Each number is 500 + 40 x the weight over the matrix's rms, rounded and kept within 0 to 999. Layers, rows and columns count from 0. Numbers have three digits each.

# o: layer 6 attention output (transposed), 128x160, rms 0.0589, rows 92-127, columns 0-159
# v: layer 6 attention value, 128x160, rms 0.0605, rows 93-127, columns 0-159
# up: layer 6 MLP up, 512x160, rms 0.0783, rows 0-6, columns 0-159
# down: layer 6 MLP down (transposed), 512x160, rms 0.0707, rows 0-6, columns 0-159
o92:540499520600456509465530509518464484496540488426473475485591478536455506524554449532518520475486507515450513504546523536461457457520454512493537512439516534457637476528430574494523479522522417443444485533533469522534585534532474520515531551435478542438465485491438472572431495466479522524458403510488439484461388509531558505410465532541546577495450501497503548426488557575462539491534410525503559468512510423548464554504520482434472520515489543463583456536505464459545560437440495
v93:471522519479591510517531489498482465481495491493479511502479488544509510495423545407485531437482502467475520456497530524534447493471513555461514493551478474530510476498561497506483547536536453513514464478514562411581488661464452487517482442374468528472522498534465476499527460489514540466510504523468449449464360479490503500482490515492553461493510435489599479578448461550489511480490473485506491493516369509526499570528574440521473505505577569575502514549426482540459477486461451
o93:561486523443449506428474555519505563523544418672467516534516530479545421604500455588466556556476428461476512522521510456478466475523459576501469449441513556509503506472456549503406482538510485488531466494512492526435494481539523550549568593580603536582513462426466502493515467510436534521460513493505495488582510498584571510487500512511505494511489525470507493426431476496519524583499520534470537512441497454478495508567482449464628501524459493437451547555513460489530488517500474
v94:512512482428493524611564471520502500553444478491508500522522569438541518506473503508482477443503469554566529481471498484475509462532442483496566451461562507461524517548462499454524488464564456487530487560444482512489503499566523417470473516524483504535537522574503460453484459457455511504519442481486513460508389503506582478473437490472502482505521457481562517427461476511545502543525501461492527568477467444502581486431535512498538529493524491524517411513522526508495493489516453
o94:478503416519547468494479515566493536512494530511497497505547481495503515463484537511559518493491656472486526516529503525518465497468536554514466495512471501520434531473520531515475536518464494506464495493475521505535508507460473499524559480512546488528489488517534529489499529507505496469548550499528488544509544516483464509518504487467496491475486483513502536511493510502537494484494504523534484476535498533513483460498533484426473369511481486515485559524496459501449498476501531
v95:487421512508515571441443420506433488512514514535551499517497513460462471510476635464515550481495485485498506444556499449460443563454564543482429442521526499505458487473487465497548434484525505466529494446518486419462555511487509539500480471458499485511505500410431482443495474467585549461523520551527555487530512475492453451531484476494565515517549518502439480572535497490484506505490497528517485476466482511520433576446553517532518479550496444514462465529507471507482531470519480
o95:569574553486518466454535490573532523489504518469483477491507514512498490505514477511588538534434641504556485490502526508534503467491471507495521499496481585481496508501507552495479526533551531491536420511536491475475469517504429497516498490516493560490480487515489513512473495490527490485536490535486518512531498486521548479485517549441473489454479480503542536497474553539512543499507459496506524515513505529515502478542461474455496442493492535495422471481505507443499493505526510
v96:440534491447517435577417429514565516487512455445432490506557475555500475538482513453467451401518479521448467492526582479460472501483506455516467413500553513530520532509503503502516508509442450515541521483479538449504476510551539491463485473504403497474484429446448491511563475539391507493491486565519450446551444465548586497381482477515507437482545526467387539526531532523533518569466475527477510543462485516460482461454518505506572502485386487469524534485448516573420480465538426
o96:567507438447547541493533481509469523493469479564460509513556509447431523454494473561643609444610587382482507485423445494509493531558499547494543499481471496507549544429569513489479553521525480526497435492559514533470479524484529553468543498486556584512462452596472534538402527507575469533500523482510517493474481490559469474606503494468538509496513462481551515453465503531541470498537408500516467461499542472526468453551458523478408469509534525457443482529465449502494594495435498
v97:524543525544443454360474540488472465533519481488516490501577519494521495545540420573507453579462494446504521410570517531561545527571483463526399494509486489581507493455535446532487460492529509495470515535610523398501518546555502555520528587497440550533414552526501582547480465576515469500508583500488514461501555501481506497429545481498459485478521454506428512532498505505491492572548462480492469471479477502449618507429476576532557472474486486441511480459435571560436496484559505
o97:483488530450486504593556518477510564462502427533470467526405492461464501466525507465601584526453532549500404463435507449413519490460531495536616481511490427462569569562488471432541497423502551486489482474491518541456446519542496519492438452501603478430509515488513528481447555463475464533566410470540491512493528586524489545504487483517514533524485579476443422633510431434499614510534493512481515530520482584466444496539466496533412521460536452617522531476514491527447567493459557
v98:492421511425545475456527535473422508440499589487481546494579485463480496523433460499504404541510502519595469414457517487533618495455460559514449460528494479537507506528514471504546476524530525485503529553387496519530457519510527556541567486438543499485447582506528526537481564519518484469502521550502555540502493490532467449499459449473516525501455456408564511511473534534471526464469507545469539472487564546545473526510494460486494501525489444524574484474461494482582461516486517
o98:484528559567474459474477472500545452500462495471492407508458488514438495532554473466538544473445536432520480502583417549465432498559539516443556567501501561414497453425462509517512499472519553495493462522547520536452488456518536434519467520598500472494567506496487502512538496444514502454495492541501494503483487561486551523434546561502501477470478507558476488568510504496513475603474518465427464561606521479515487413484543484504484601494509553478491561472552486513550549494529556
v99:453476554488522536468501500469429523463446524527519539593493496575517463529466512524522476449511504512582468448500501423482471526486501560457424462548541521482538527498464439520585457476446552478508548548497435446459539457480537519478471489507526506534452562560468494476458463523570501477499507514513569537502507475523450455529471448469540559514516569495454481480523528478444482508503451482474488543450465492469415573474554505497524485502555499512526504447487484510541495475565503
o99:571535512536482498522506501543515506520547518428475496431510485440480507479507497451597532527459588503525528487537508517483493473560474524479538562508500523483462506509487549488520541481538535484482436512502500517519442454504438532535511471507491524502527459524477488506496508506527504495531491523484477525537487501511561477422558574459468487470501455520532534546491560567472517514515473516495510531577494522520497376502488461530465519475465431492474512466500509449458506501484547
v100:503552524470457504312462512482480467477560493481503516462568476563377458466443517418508408527507494492543460436496422521523571505480480527558489425495470489552482450520506540428484490497530476489478490531540516497555476511514478544551571547574519428466498484503500537524496492499513473454504505511567499478491510557515487584452565531482569514512460448510485512544466459545453480387508492493478479459516577495483505446449434601493472505482419456483559510544481528470538490471536545
o100:451466552472492479521511451446554477448434462516483426457461459507495514565506472516528529460466517507460378547498473525503474523571496467486553523522532495437494507473514428547518489530429502605555588476503549448404507432495473555442477495577558514406543487494497510499577502500528478587519459435407557456486481501499485514556449482496491542486546511493462459500542507451551536625516525389503474551546497497473535487530471460462428494599529607547479504388538491554503508522513506
v101:504445553522560505502493505503505536486533509493512534473520487470560522561455502506493464493496508557575502417543529473478550554520550429476419478562538531482535524442458482490503476510489511478551510471502512499484544513527499493497500498428489408483439486492405478467539474524527561465521557580511450485516470489526530594417511509529533567502544480391441541540595601457538448503587560574479523445468479477482420538458520387532500468469443422479519559488523452522490509518555511
o101:497472523489471511535503493491498445458526526490473454456487514516426457468517514516457587508595462421521519477493411506497479543527485497468545504506566452436457505440499610458509535521525607511490437476628499482433460518486538491516486492522455593503463492548470536546455500451570431462507425513516495500496457500483483475536520525465523493487491493498546484465530506543437596534448442567483528592474526584613485361530530509535464414464493577515469501503533527496506480544541505
v102:495411464461472529481480518475463548495416540578468507497443519565507498473388502589481503431510494507472483490574512468512495525436475518493450482447547513481507497484505497558568510498551445479515497443468460506446518491459549501464455510449457532486532567530512553484451509483541506559491489483498488504556497489416473497463469492498504513511582502495444493555523528452568444488441500547514412495514551549463419515496482444481509509543501510511471466489455483522527447475454504
o102:478557495527507468493529478485546514463519579450581535523553467431566522489549505417509473518471443447566512461487503466440434500481487451530504473492512501477518472497477526476505467491566496479533421577492508452561523521574455515514516503503556478496490511480522455556517502478560483473484528492470478536515470499531518490461568512548536440516442456493529522473501535560497593471538435446534508484550489497506529475578476466542503575456487444401540513502523502451456546491496489
v103:542406546493474468495568466486461511461538532572466469441482518452481545471496562490509536467485498508507588533490522460506552505472506576511486513458439504495492500487510522510521577506533459456541429400520515481565563454519484534478523518534481372477484484481482512499515526508553491441484459487506477505547556468472385524565485482492526516480545508498494456537558547466528522489437498567566510473498552480494479481540472490491476495537555455477614456485508433510487471576438498
o103:471581544505509460457539497478549460445513489462536515547472543513504491577495525497437450485474400476558478497481499503520493503502537414443486457508511477518506477469495491544434480547513521472519530542471525429451526515440540495468469458519450573522519535510523523509511494453513510437433481533448524517438534532555544419446497522475496503497495482507541490476510446542542494475505492490508481564431560546535552544467520547511535462489445560446445539513524545514503483436542466
v104:524472496399557506467574557487449499395521543468469518491480451497508492503487505469483443455511485471514465573463535484594448470464417491557427527463506487533473493533507551521576492451483427499463537559440468486518460433479524579526496471457466488506520513448445524584453602555483418516464473538497492447440439473492526569466523503489537531483497500525499552625606538490539515501493544554517501555523531512486464500507505503521535484486431573568569505409454501507550452518490520
o104:425523488553411530547523456431538455590455477519540491469442528431526484553496516516449506482481623471531479463470417504443467563512481527470535490531434505462519517479538412530486559390500606557490424533480490454447513459469505551498436543561501533565517533466513561527535475549514577494531632514491474498488480512516532426550516538488530466502475393421498434457492448562488499520483446416506441523571539427538520396526501490471517521523544466409510567568542535523574554497567542
v105:511457533491519526557466507482523500544523490567497516525447534557515525509487531529510501478479493504470514493467464472520492548531509490494484508566466506493509491546564522500409457502535556509500494507561453524439505474533486482503473497578551496518468490567531572497438454515535554542493565443511538478507488554518450526550507499519456466509479483524493463455468405496481442435563451459485507517540516512504504514450518548490493508461515491489423523564536460400487549484501590
o105:505458493590467473494496481466469508486544489443486494509534498501475466423507541463499489498447475546445527562517514509511536503484451517567440433515525523465532561540453549514503436515437457485528551513491487498532552499521400486520533461417511490482508491440526433519528465492434513512493386448498450524491455457471493527435459448553485531500539564555459547528538563514512559496554490534511519510515528479491496555517464466494520518527496495543590469484478512489496491461490485
v106:445436433551509481597485493505569457457549478556532510501463432414469514535566489449472563493474516529529431495496431497504433504494483493459523571544451503456407453505498517553495538544412468498490473451476517486452513578534444492433449511439515589499458497509526478506592472508465546560473474500457522472517433454518535527536497593541493460473467535424568550598518526526448438530513558521473537500494490491412467538528541531494479503516441490478456509484441504609443459473483556
o106:501469532515536523435420532524485520484420497469541454487580493561480463509509529581509512493549537551503644512433519472558571477554515505483478453524538533501566583496533557378450505430557493555501550500596531514510509444496568544499469564527493428578471511516484504509493469498407503477448532536527560479510484487554598510542582446473534520481449542472513460377442443496510493536476449535463527435415481535430452528508525535536523530508569555570522444603496516485507487559500433
v107:443497529516494558461534462492508517483495499489451487520530499543485483498522517519499563476472487509486451578504497497464439445486431542506571411552517514497493492573531536494503554428475492524517501523515496567481503460523495506481388459566511455560558513484444460527416522495443431473488512429529475508506436487517555483500502467518518432501522483570475476459523486476497509448448470462480482542515386500514522478477492534501507491548454578476525514551469518495428532480448515
o107:480542465536522478515472512541516514502506503537471535447543489472506508473469527530626436464487538532455466538458529497481507525534487541491450548501440540529469517465520470514509508519442506465462467541433486472533494523526462533455548523449515588491529481492524505480584526534490545533544479473488484474494524481508460484544450502491537542502492527479522498505504474483509472457572506532530453387522509465504515480497481527537543574504473459449475465477529491436504485466450488
v108:429403556494565593628453401482530484471518531496475537512503584555420545544463576482533486546528482512466470486489492492492556487510541543524508482588484484522497537492516487507462477527537483484564524515507507505486503557501491553477477461505474403497525509486453523424494487564512479460512614531485492478495499467603458483539471437494506443537458456456526477533555492456509398545520526524498531528480519505480521526457493489495544504522523488461484487528471512467464573500456511
o108:541590452558501406430512505571500472473497500567477444489549473520468463488529483577574574416430484534499494512533518572496544507491451553509466472485461507490534536433497552494494528555458534457530462486546531492506463530538504448545531460482490577532482430536538486536501459491463492553502344527499463499403496460397567462376516543485526548507513523542463508508490501538541599474510490563492505543485552446481503481527441484489519472467481569472560516531593452498587529488513471
v109:469479488546507488482538535490566506521531512517445486482571479510454563540439511544495589468511509512551461464483529534407467471502479527447557398488536471469479453546473546519486526466402485487483506519416536629529465486527484436461463516538508415530458545468545499623384494542477494513511466495478479548495509477471554511465495469487521436493519553384531523535567551536543458462489508583510500468513409535500505525551526519505475505557474567422474508527546454590535497497463597
o109:420550517538490497529467473503537472473509575478580436501576393509508478442485549502503384495543465446445500586515432498522488529592473508453459592482470489535527453368506510446514481522549562513483492491556489488511502535490450520471500494501496555487483514540431538475630556516504529509434489514487530416458501493494504517506528544435558487489455511599554472425466447465527499514553497537516451442536524466572404483517455565538565441438524442579451443589519496359440401472485441
v110:468562494595525512507485544526510458517461485541538470460478582565549461526510500517502545493480485501478466518420503544522482524529529529489537502420473507518487445448553516553433479529572452475483473462448511443556450598461500476472502489503476546464553494507493476439468414470550495513500486460511536488412518506468467517512495446484511533500495433545558463546551464546549463411500454510526454486553436519538497482573542456504456505502548539515518494521544464524490519533414529
o110:554476501451489497468516501539542567548571465571452520504485454534541522537572478501445400551479445513450522537515529430463501482447449515539405472505519495559482532536442471512516489500436481498510531497526491505509587474531429487544481493544554459475547506483488472575569505497512538513455531485520512473561532432519604549460483548529495517525535523501465570431433412458555536470443561506547559518409510478501519607518465407529592511511505472478490535540478458472511483474529466
v111:515513496494453565484501499513523501465477477516477502501547510508451517467551558548521511506513490461557498507452437495473463524540530500482533504498487503441541548585509502471491506470531492503501487574497538519533490462450517522496501466507503394516533549560510483501467509460510343410516450457509443491480566522548473473448520491466529486517516465569532502430497494565520495373517474459474473492499538526532446475440531582491442511544455566538535473487500499412532466498484485
o111:500472501476479477524483486478564420496490522502532530441505441498537526554446519454476451450412500518451434471530575526513524504477494557492484497525502437501455507440495404517483496486455489549437493454493523500440555520438456532471493503521475572462585492505564530478517503566454528526532500412414540470564476432434519568509447586489434481516433535509515498548491532536508489533557554499518509492483497437495551535518495499463486498512439436413499484400566443526510475473496498
v112:541493486527487564508407487491527515471449484498584507511450486485529467508533469532481509507447499524525508461569452479532527503533540444450474522496453496481481466516496463443435484468565537520480488538479542468414428498504467484570433430555484525482430497557431530514487459445451440522504577490498495465526450525469494476489476535533498515537495498488520489443506462537450472416509519471414461472543433508523448508472453532509470515464487513485501493434429507512460442467496556
o112:499455502480482471535516580521503524475501537411433518419521499500481507480528532514484538544482538531476494501462559491466476515480559566515579487516553518451515595466492504425565480462454441487474508511497475529500623516482484538463505526513538483448553545429514505516494475463472520528562476448471519491513498527506495605474481549532486567504499505502477539520510579462471535576518495525508563450518440451527511535472527466459431462543486534519544487531488458462496455538496516
v113:482518506480455459429499510507446468548539532521460510454624495537551506501585423533529437553493514509478495452500496493512578480544438478498473462515485474572524557494553491480471526485518522508487520565477537498572540517525465496530560506538548461538466532490511504565459443511488549504528502523486540544507536552542543549456494503532397471480432476466507486482477531527521510531565483543488553478470564518549519509548508474508497480473494431393523560511502518465447499501541513
o113:508457524566510499545476503473480508439505429468516509500416475538447489473512500476515531505515385476494495521532451490454485532513541510484523528506552454448493459510474479544501482495467550472527522478524489538472470495517541474484469511498497533461490516531514482463500516501507472484462449491534474526510486493499474504495480504559501522483510555524508482557556455450505477505506552505441481509507549514503446475506473529593501580478527551612507489430513500536502534514468508
v114:474483542543528515414527447498486491511505483479469542484526472511477443521592612475485530515493518534490467523532535508451540513457490471558466442567443473476426490468516478509476535510527420480567464445587543502490544527512528495516515520454509469497519518434491440476479432478573621503517526528536509530542475523444575541489509545534548489494533445474511489560515487475561470528381530528539480430451447471525446562450537469522555476533513399493471488534529481555410554525497486
o114:544561545487603511504486513572472585435486506584464484507529554551495571472531456548573512576501573538553498524480480401535488492461502470428470520484521572538550507465509643541503449549544574465556428511508550423483426512526458467459468525537505641500431486550500548508570494476486453501459465519515517566581513513571495434486507444518557526455481515511595540418476464513505544492473487492488479538435509612504475491571502499486520456486492673500481463513502559447517494471554449
v115:483479532522513470577507528462509467553531502516503534519509495508498587522461476497517469473484514476458491513470511498472480562500528522427520450511502521512521532503489533480487520518452543500498504567483522518489471563518473518524538380438503565528437456448528474569504526518500502507481525533432504563503488503559448524571449524543451452495487446421541459500490532517425510522464479477443523464523436493476448504521565447505498495460513538522496543462513506538556453490518569
o115:544481599553437509486427537504445474495529454497464451483480453509482418493495469535506490462537475435500536522502461520475527527582419537531526528463510451476589470459476487471472515491544450447466541483514424517501546459483554505511479521519527433547490539510444493494495478556413525448538447512569457447480413451502558524496514528483554493471500535628484515461513545479493494496523534561472510514507510465535442534500485533475526519509502519460521487563468525470530494501469496
v116:508538494520460548486537424490501549483525531484463535508526462562508465538542492489517462573527485481504524475428526517472542520547461585525457482470485525497536497536485494488494480507510509496555501509435498501535497441533516546529479566552571497495545493455535558514394522543560449526551490466536502504412537547503532467500523447428496492499416509493475498419494492485511539517510483482508488568466484488537563516511431526485518506508535543507400500483517503456576556519417464
o116:462509447509525484502534520467543444532518517521464491554476476500504494476510497471453472505432488534451482553492508504457488463447511528509508582543463474523506482511538479529558471505478508496455487449496496529534430507426442431479491475514492548487518454426452523476524488487497541543486528500461474501512494521431510453424510516513475520537587483519485498523491483561504447480495511459503452466563517486426537515470512479459480363488500461523489495443491507505525510494521488
v117:466492502492407476580527433465553553509550520503506523511502412543433549557503400543532383609547506470476443529508530490538579483490586513530480600505564510428476575505460543484484515513467421524522521593550465519475535555498562526504481496412541478546463429542452509511467570560502431523497539508470498498493552434538500513502474506496447472522486536469468533476552527446577448554499505535494480470486503514490466488453507452503577484474472517473458592426473490516466538468524504
o117:516427407544516627544440520524512373487450511500474514517479528504510467482470451506439547469556514503475511423475477509439481537468415542506539491488466392499574445433591442481573500458518543496434518486451541468597444503519610477431474502501453510482430513477557555531448410515431417497527424512567440493401402475458557495426551500483558517540514512600506406501534468545455535455533425483461551523487482458452456427504428582576429515461579420455554475497519537506602501501489509
v118:510513488510494456525405552525506477529494474513529468496420489477541505576549521410497574496493493491496531458431491498477493548520551505478508441468518511458471552602471546425498493457496562462550439476433535486563389569526541486505504515554470502485449505516497502429554460491490457548462434537462448585466558424514479514564479491493476509489484511519531452502461454454554553521428520462554554452520476438529510480520522445522510467575537449555593479521533423555489541560484499
o118:506512476525496464429540516598518536468553463503500457529464589544477556483530541676570431497519510496549494495510458459536440535481421500460481517555482535560540488481490457503491556584479488462431565492527500502537612445489537491484485465468491541521514505545488476512505507403461554496453552537532540485528509527481547503506494511419479498461565534520522618517487549474508385480503505520517465560392493550551448536462561512494461508479455506474400556532394559536503444501487510
v119:502503430481511484466540561521554477527513494510539512479504529450515483458523444555461551495461531527521549602507459519529471481543567440469478476512535506515513452478513522559504502476516632538474511512484506517482529463472498527508483559496523559521501466412445480533516431451440547467509472521537491524500465516480453530455487575520480518514515451514455477499487489511432535456631583421476495457521526517478524439493456549507455515491503450484506514538530530524506511493540483
o119:470433514505456499499447468469477492557493481464505551463485478514505512491504515470433479508482436482493521525464494494473514488463505488514482546544517514453443535556481511434467482486553455466501523529524474502439531463536484510538530500428501421448447564540538469447491565507565482467516535476518489463505489454544462535602474497519522509503554539397426436532574550402451547479430510481489498480459496523537539527521543504493515483546524540562519505471498487484419493530464459
v120:496504480444501528536499479513465520413498529505505502518402496535527540506408475533466458497532525515502511525541505479527508510469514519528516529501575478549526477461512512543506441548398481532453544538460474466458443457495481496512498506487494549497514522484521502476519538535550474509500505543500533527532525509504533478509514489509489537544556539451544479508579506476478422537499530512460560550486510521515512558553469492509487501460506557536435467484523470529566462519533552
o120:482496482549430504455500512460497503570490525494505501469523486496591420524490530501413503491458473471494523456525499542484486481521465476533552568491531492489500516536540527457513516469597518487532439486523529536531519525514444495555465505486488397496449524493457435515498498518557544525486470525543545472464502505471489479444522488525524483558459402537529495469494502538458550558519471507519504500626511451533508432490490489520489522525534480520575490584464488478494580510526558
v121:508463547537476584404526431461502525451559531515467502519387480561443504480452523509481453504493503442445462540542528504500435535456500593537487450558507500552458465477512485528507564521482499495467489463467491494485548469507525501494514465495520480487535469434462523482475517504504498486527535528545543481500506504514509513544513535460571499529504552453505490604555484492523486456448522563502520457543505567529491547458468486520489488510521481466433508488476474520580480454470449
o121:492540533475479460538513498455553424543489524497451506531567532475523447556508465501408466530424425488528485502527555486477436444513480452496546549485473540505526465488553509479511445520519532475516500525504491456513438506461448518547459504543520547488447519515440447506531483531525500557442436563420501453484417493541552469463499506516552526499476440492528422406501518565558521530484424469507525477536511438496535506524423499466531529543554558537516458540521536447518524503524511
v122:553476512501437491437614565483489497475532535488451467526472467515572511440428448540484448530491526460559554536529518502558518503470548492511477529578517479509479381510499467590515560528525555535469517452546475502510524453498520478502527535508616597484481485460513532521456559500455460539502527526516528510506520512459514480472553568499478513493470519475414498545468445483476502418511507454473500488539516496448491532432478525510484501505502470536449492456465521490552503472501500
o122:441455547529406560506483509403512473537461539432462553550501529465504458527524495412413477528454458545503478503526517479465484493482476406520565542517505507494538504518507520473517405488535489455477506507409490549427465492524503483552508480471550403463492517482475473503517421495499509483466501505467464473460461517582468546506483472563519529495486496464446389494505520485453525573475418494485506483569492508499518413560523509466468595537559471540603484473517547489472525494465502
v123:520466574484443436568470486490480516467438448516447512482428502510513466426488536475508447489538494446518538456593424466449530543527471543414414528460548521520466545508460452490532540491488516505528478447535510469515530503430500501511525462505523476502456552497520491410484433485577524463488533540494462476482544488519487394489512557471505481489534493511473514445465481510489486515434484454466426451473476513480473518495512537499535500516495519500442497458528507473512437480501416
o123:506506544454511512493564538529514501500556560432538533514502488472539502559480475454505584521438542540503475491458572510513448450508544550519587535492516445478569469497480506504485484539550413503448447436432497524571495505472507535517456511513498555492518456530473535506431519482505407517526511500475493489535434508540538501437498473511474495474436467496523525473481542608489519493524499531501535527488457531520457496554470477443461448525454495498536540445548456531452492480462497
v124:448552518425520457505490514500454536463490587546527503442517513481458404542523483526528525583550490497576505550472533478501513465502477546524494554509489501610492515529474533527494486500496447495504465466536507543538468407531543563476469535472571489484497503452527472462449442544536524455535546505525564613535487522423510497512439566505505445454396405581483471413519466497513510474510493549572444420548495471537530501442476440500485491578543483480465447584547477472479518558431587
o124:485564523544479533427477519530503443492555490487510567566431526525544552452564518480482491536481446531516440500450420495499512485451519547466502532503501504459427421543497574559521476550492518538538492586520552487570528468550477377492499536463502565474542600460570455495611527508445445512437502478555517426552513511544473483428460420508532486487566542589460519599505454448454513430477587509525486482473463576463525467514536494510493591483513564472523523477503490444522506430488415
v125:574461502451421506495510496479465497561484478515531482500462506572530551444519544588501523495481498541456516454573448481467513460503433496473540423470543515534487537556538507498509516502591483472508501464510516525555601399481502523540506504510479477540576571546527495544504503501524551536480554473497489478562442470509612525452476559531487503522529513440494498519526489492492478500375440491508534522475457459487456510545556523474518509488565480460542452552433562470383505496505467
o125:484537421540547418524505528485453602370503496455549559467504540451576490503430549471608525501470492489557490484512498454481459535518519488517506497454512452510469521440494524467471439471418473434605431503451499513551462584536526540488488478449539544549473477545474512496549501480509478499509472500445484586501515505515468486541488483527465444483407526496572502497512534498528493428538522464488487412579522566521453469490501510545538521467457572564515511409546501547454516490527475
v126:448509480478521561516489554512462495430476455488552513510448533552461482491483552485482521491464510463490427511607455463523426536535508417449506485493559532532508482471518459505473434520484506503523535544546512474446469601465471490478519446521434523512487580534425505421502488468488464501505557539463422448502488494537468460473492496496558492510547465486558456517496484491467399496527507481430516484480536507469528490481525520494481505526527568501460484546474490521543487447555460
o126:490471520496437458506502524518519545517498513542489502434572438459563479556508477570543535491480434522488499484464568542485534494483490529525538475463498481450518537501453500423470551487539493480521517425507543502500529489574509538559527537470533500477490440515530462502509551530517504577571443497485488452560452521420523558511487532508500473552481477430475588518472535542477630530518528564465515505486472444510519481563463457506515554520458486489540497515549450476476553533436564
v127:427521502548507532503512408500514536566508423555506476461549552511453521446516506523499465469447485486469479549539524450499450541515476464500506440542521511475545503370512506508488473449541436518481494491565487468403607560554511464451498463498370471486534482498422499421550518512453459477469485435504548410491474462520554570518503494487540498464511471476476488523533519503523489547487466536531446475501487531477484462517508496498518500489506563488453536527476534565441470474505492
o127:529529528460575505544468485495503500504489436571461524463563474462494466502459485438442511475561403475510501413439566546520531533474521490545439435464459402523448549533504495505486547467484495497521552515520546425554415485518475531475520507501535521523461486475515496526481543553486464490552486495471430480537502442516496500584467513506551546512479498490547510474516478519561576429523490501498535503444515506479522574541472509557526468513512427465439457513539488399564540483473499
up0:489489420447470468419556506457540488479511389501564508525467460472454450523543464573470462496525476433503480452582508482458548448530479539464490539532500534570467543441485474603497475518453529500479557440567507453539500451538530448499522498493470553483450528527498475475573450516462507475470492482501569477507544538464438385562520490580504524524472468581448507434485442522487475577529437496474434518410564482500527481539425543489487476506450525536526553549475493570437461478582473
down0:425525519500527531481465502526545501511529496497540498498518448438549561513494485437534589513502474501428454505520548494456452526528541575590547519582439473551520578438493523457524507535519436480511498511609546474500469533493563538590521480506574513543531577496461494485485494389418463434456478553457465413563476576454462458461491489489502457574537580541485573504676473498499545543511448478403522549405464431437490536535460466552456451512463447481564481506431446476481527486472490
up1:474489487492483525449552497468514492544492499503503527502528563477480532550482487556497549541554502520539480499497485490530503538464455460540501508535498556503443555521534463466521554526474498513485550467451474496489487492473493508508513524517516507493528495475485505492525470499487496513485540486463494490545476505492540473519510488493475467489522566502496411497506542563504512531492509517481456488496492480536477507507462493573509573525508509542528531505469494508522450512548502
down1:526502555468537466501488501501531502504483542517583548510511433499555505490518494490547469495507483488528480528473517508435544464505446489488488510478510529504505462486499480511505515453496473479514537474482536484552525464459476559520499484519472531506491544538474456493488514444492514494499496494554486513509536437491550466484509514450470522480461531519498490519560566513537508469529518490540494516487501537491498488437526509564534523462485484534503445470503531553477513548532515
up2:548502494460530472490457491503476556421465516462497529467497473551486508491410489456487435556495488444504571510497559616470489522451545554521494578533513509478510487521494496459486519549510590539468515488486467446562493538473569501581500436487500557488439468543529483477447535506492390504464523483482439569622457486504491512532544493473530520540453519548433439568465486508477460585526536432507527484469514488590560531485472428486511477518473440523472482464515438425585493578499579
down2:486506444585518498517535487504492466535520532576529495489501497424429556504535522473476502464516471500445524485487516484617547445490511510519499551503428586513416423573579510515510442535469529544528534525461541462470554429483516445485519508431457454510513518541458501585534543427462539499519498488469471483583516527518490507543526488418436536486479512501483563485504512494490543467550513527525564563477445523449458470440447562525464483541509530505512475525485515543497508464489535
up3:478499434518484498500504541463451519529501436525498507464459518525541486488556463545469456454480478406498449479471476485458451466517489485468407509497532475514424494494462436558501531586484453544459510483496495497405460533519602488412488584534442579521512428575577490481511451429531525461408471500514483587557524451439448477484471527582471569471503467567470499493471469411414458553524508507549459471465531482608460484513455530513491550517474524538504553501461474573535509528518498
down3:415546582545483487544482606587576477538560531459504482453536555496502476431469470433558570531540499495523527573468474495490528467560572570460513434505445435496474496506563546571468552468506515505515401467487546508437554404478525472490500549583544493472454433479468499368442467513492493477487505539539506434466443525520500407445590475505502512456489437522453493560489498507400493485431479491554568531522504517526378472485528523513582488422464514468472605471492487535486474539483483
up4:487567466502536604548471626487540532482488497482489498453559546456495447459487547537435496514500496545455472478449461525536477497514518460530472516521550517506496585470465480497654575523511570515478493469566429514522484518557506486472501503451465555534473426490468450445474556518561446483512544489473478475545540541479491502532527484536470557482467485499488526452429486545494473502505498529485442567501536463502536467465539500511483532442449450504471482498521490498485565556470496
down4:521539517521496456450518459522517491502501431514443488534490466469461474533552409507503479482463566535563494461460522486460473491436478463525542449428497467518469469465543521444415522575497502521495550487462520516547517492530497475537510477532521483518487462500564455517529500516541534588578459511527497454563546505533576472491539464495459456446512467582489414563528516493498519567509544451507523502516437532558511538575523568531566525527489444492480504516502510545465521465524411
up5:532449514551481483555529490462487463473524503383506542475442504516553502482518534518534525565495479515517507556488499580461438486552523433524559433500577493511515503515469527500501509532529523497534541527398484509495472526504493552512485546469559488482461464477524492491517479491545457527506466508492464570472556578513499531493509447485519585599561527484483467503457553559466490529587547448475569405487531422506497514566457560481511514496521526562484477479529498503440548483515509
down5:554513490493630497491536492498488460467501430508588469452582482429472476541562439487529522466529505424507484405504560579530493493488541551478514513469518467487500576424526502460569504503551456440570496466559464546456503527494540470519475532482479467432514547451457427548453503494548470496513497529588465462472462506488528451461470491459459506533445433457537483509561507557491476551533510526490399509491481541534532469443561460497547509514406498503498476510498425495505454523474519
up6:465424467521545545507523505451515456487504478421491497489481468447469510499539510558480538534504481500557511538590476482524494497519493474532477500526530498425468521477477500500499512514483483533521475514501525485483454533525564489514446538574437496471491518582461489526548498463479504486489535577481473456483471537506454484478576463505585523528431497483480456469513515508441491473502472507461513497512478451499491462471554498517469488433445518570553541532545524562477465532511498
down6:499515545491477481502519569538500436467489491480456510552459472570500421499477481504448496522475519470549476465492430453499510577569562503464481498484551540441457485473529452547569471487502506523504478499477512506523512468539495515491455445484548487451540489540519451473444502488498513528575476458407554471513492463469464453453491513495507526436522546522460513474448473505481508406528467545477510483456534478479503536535450562486525540487575483474445476467474543472488474542532547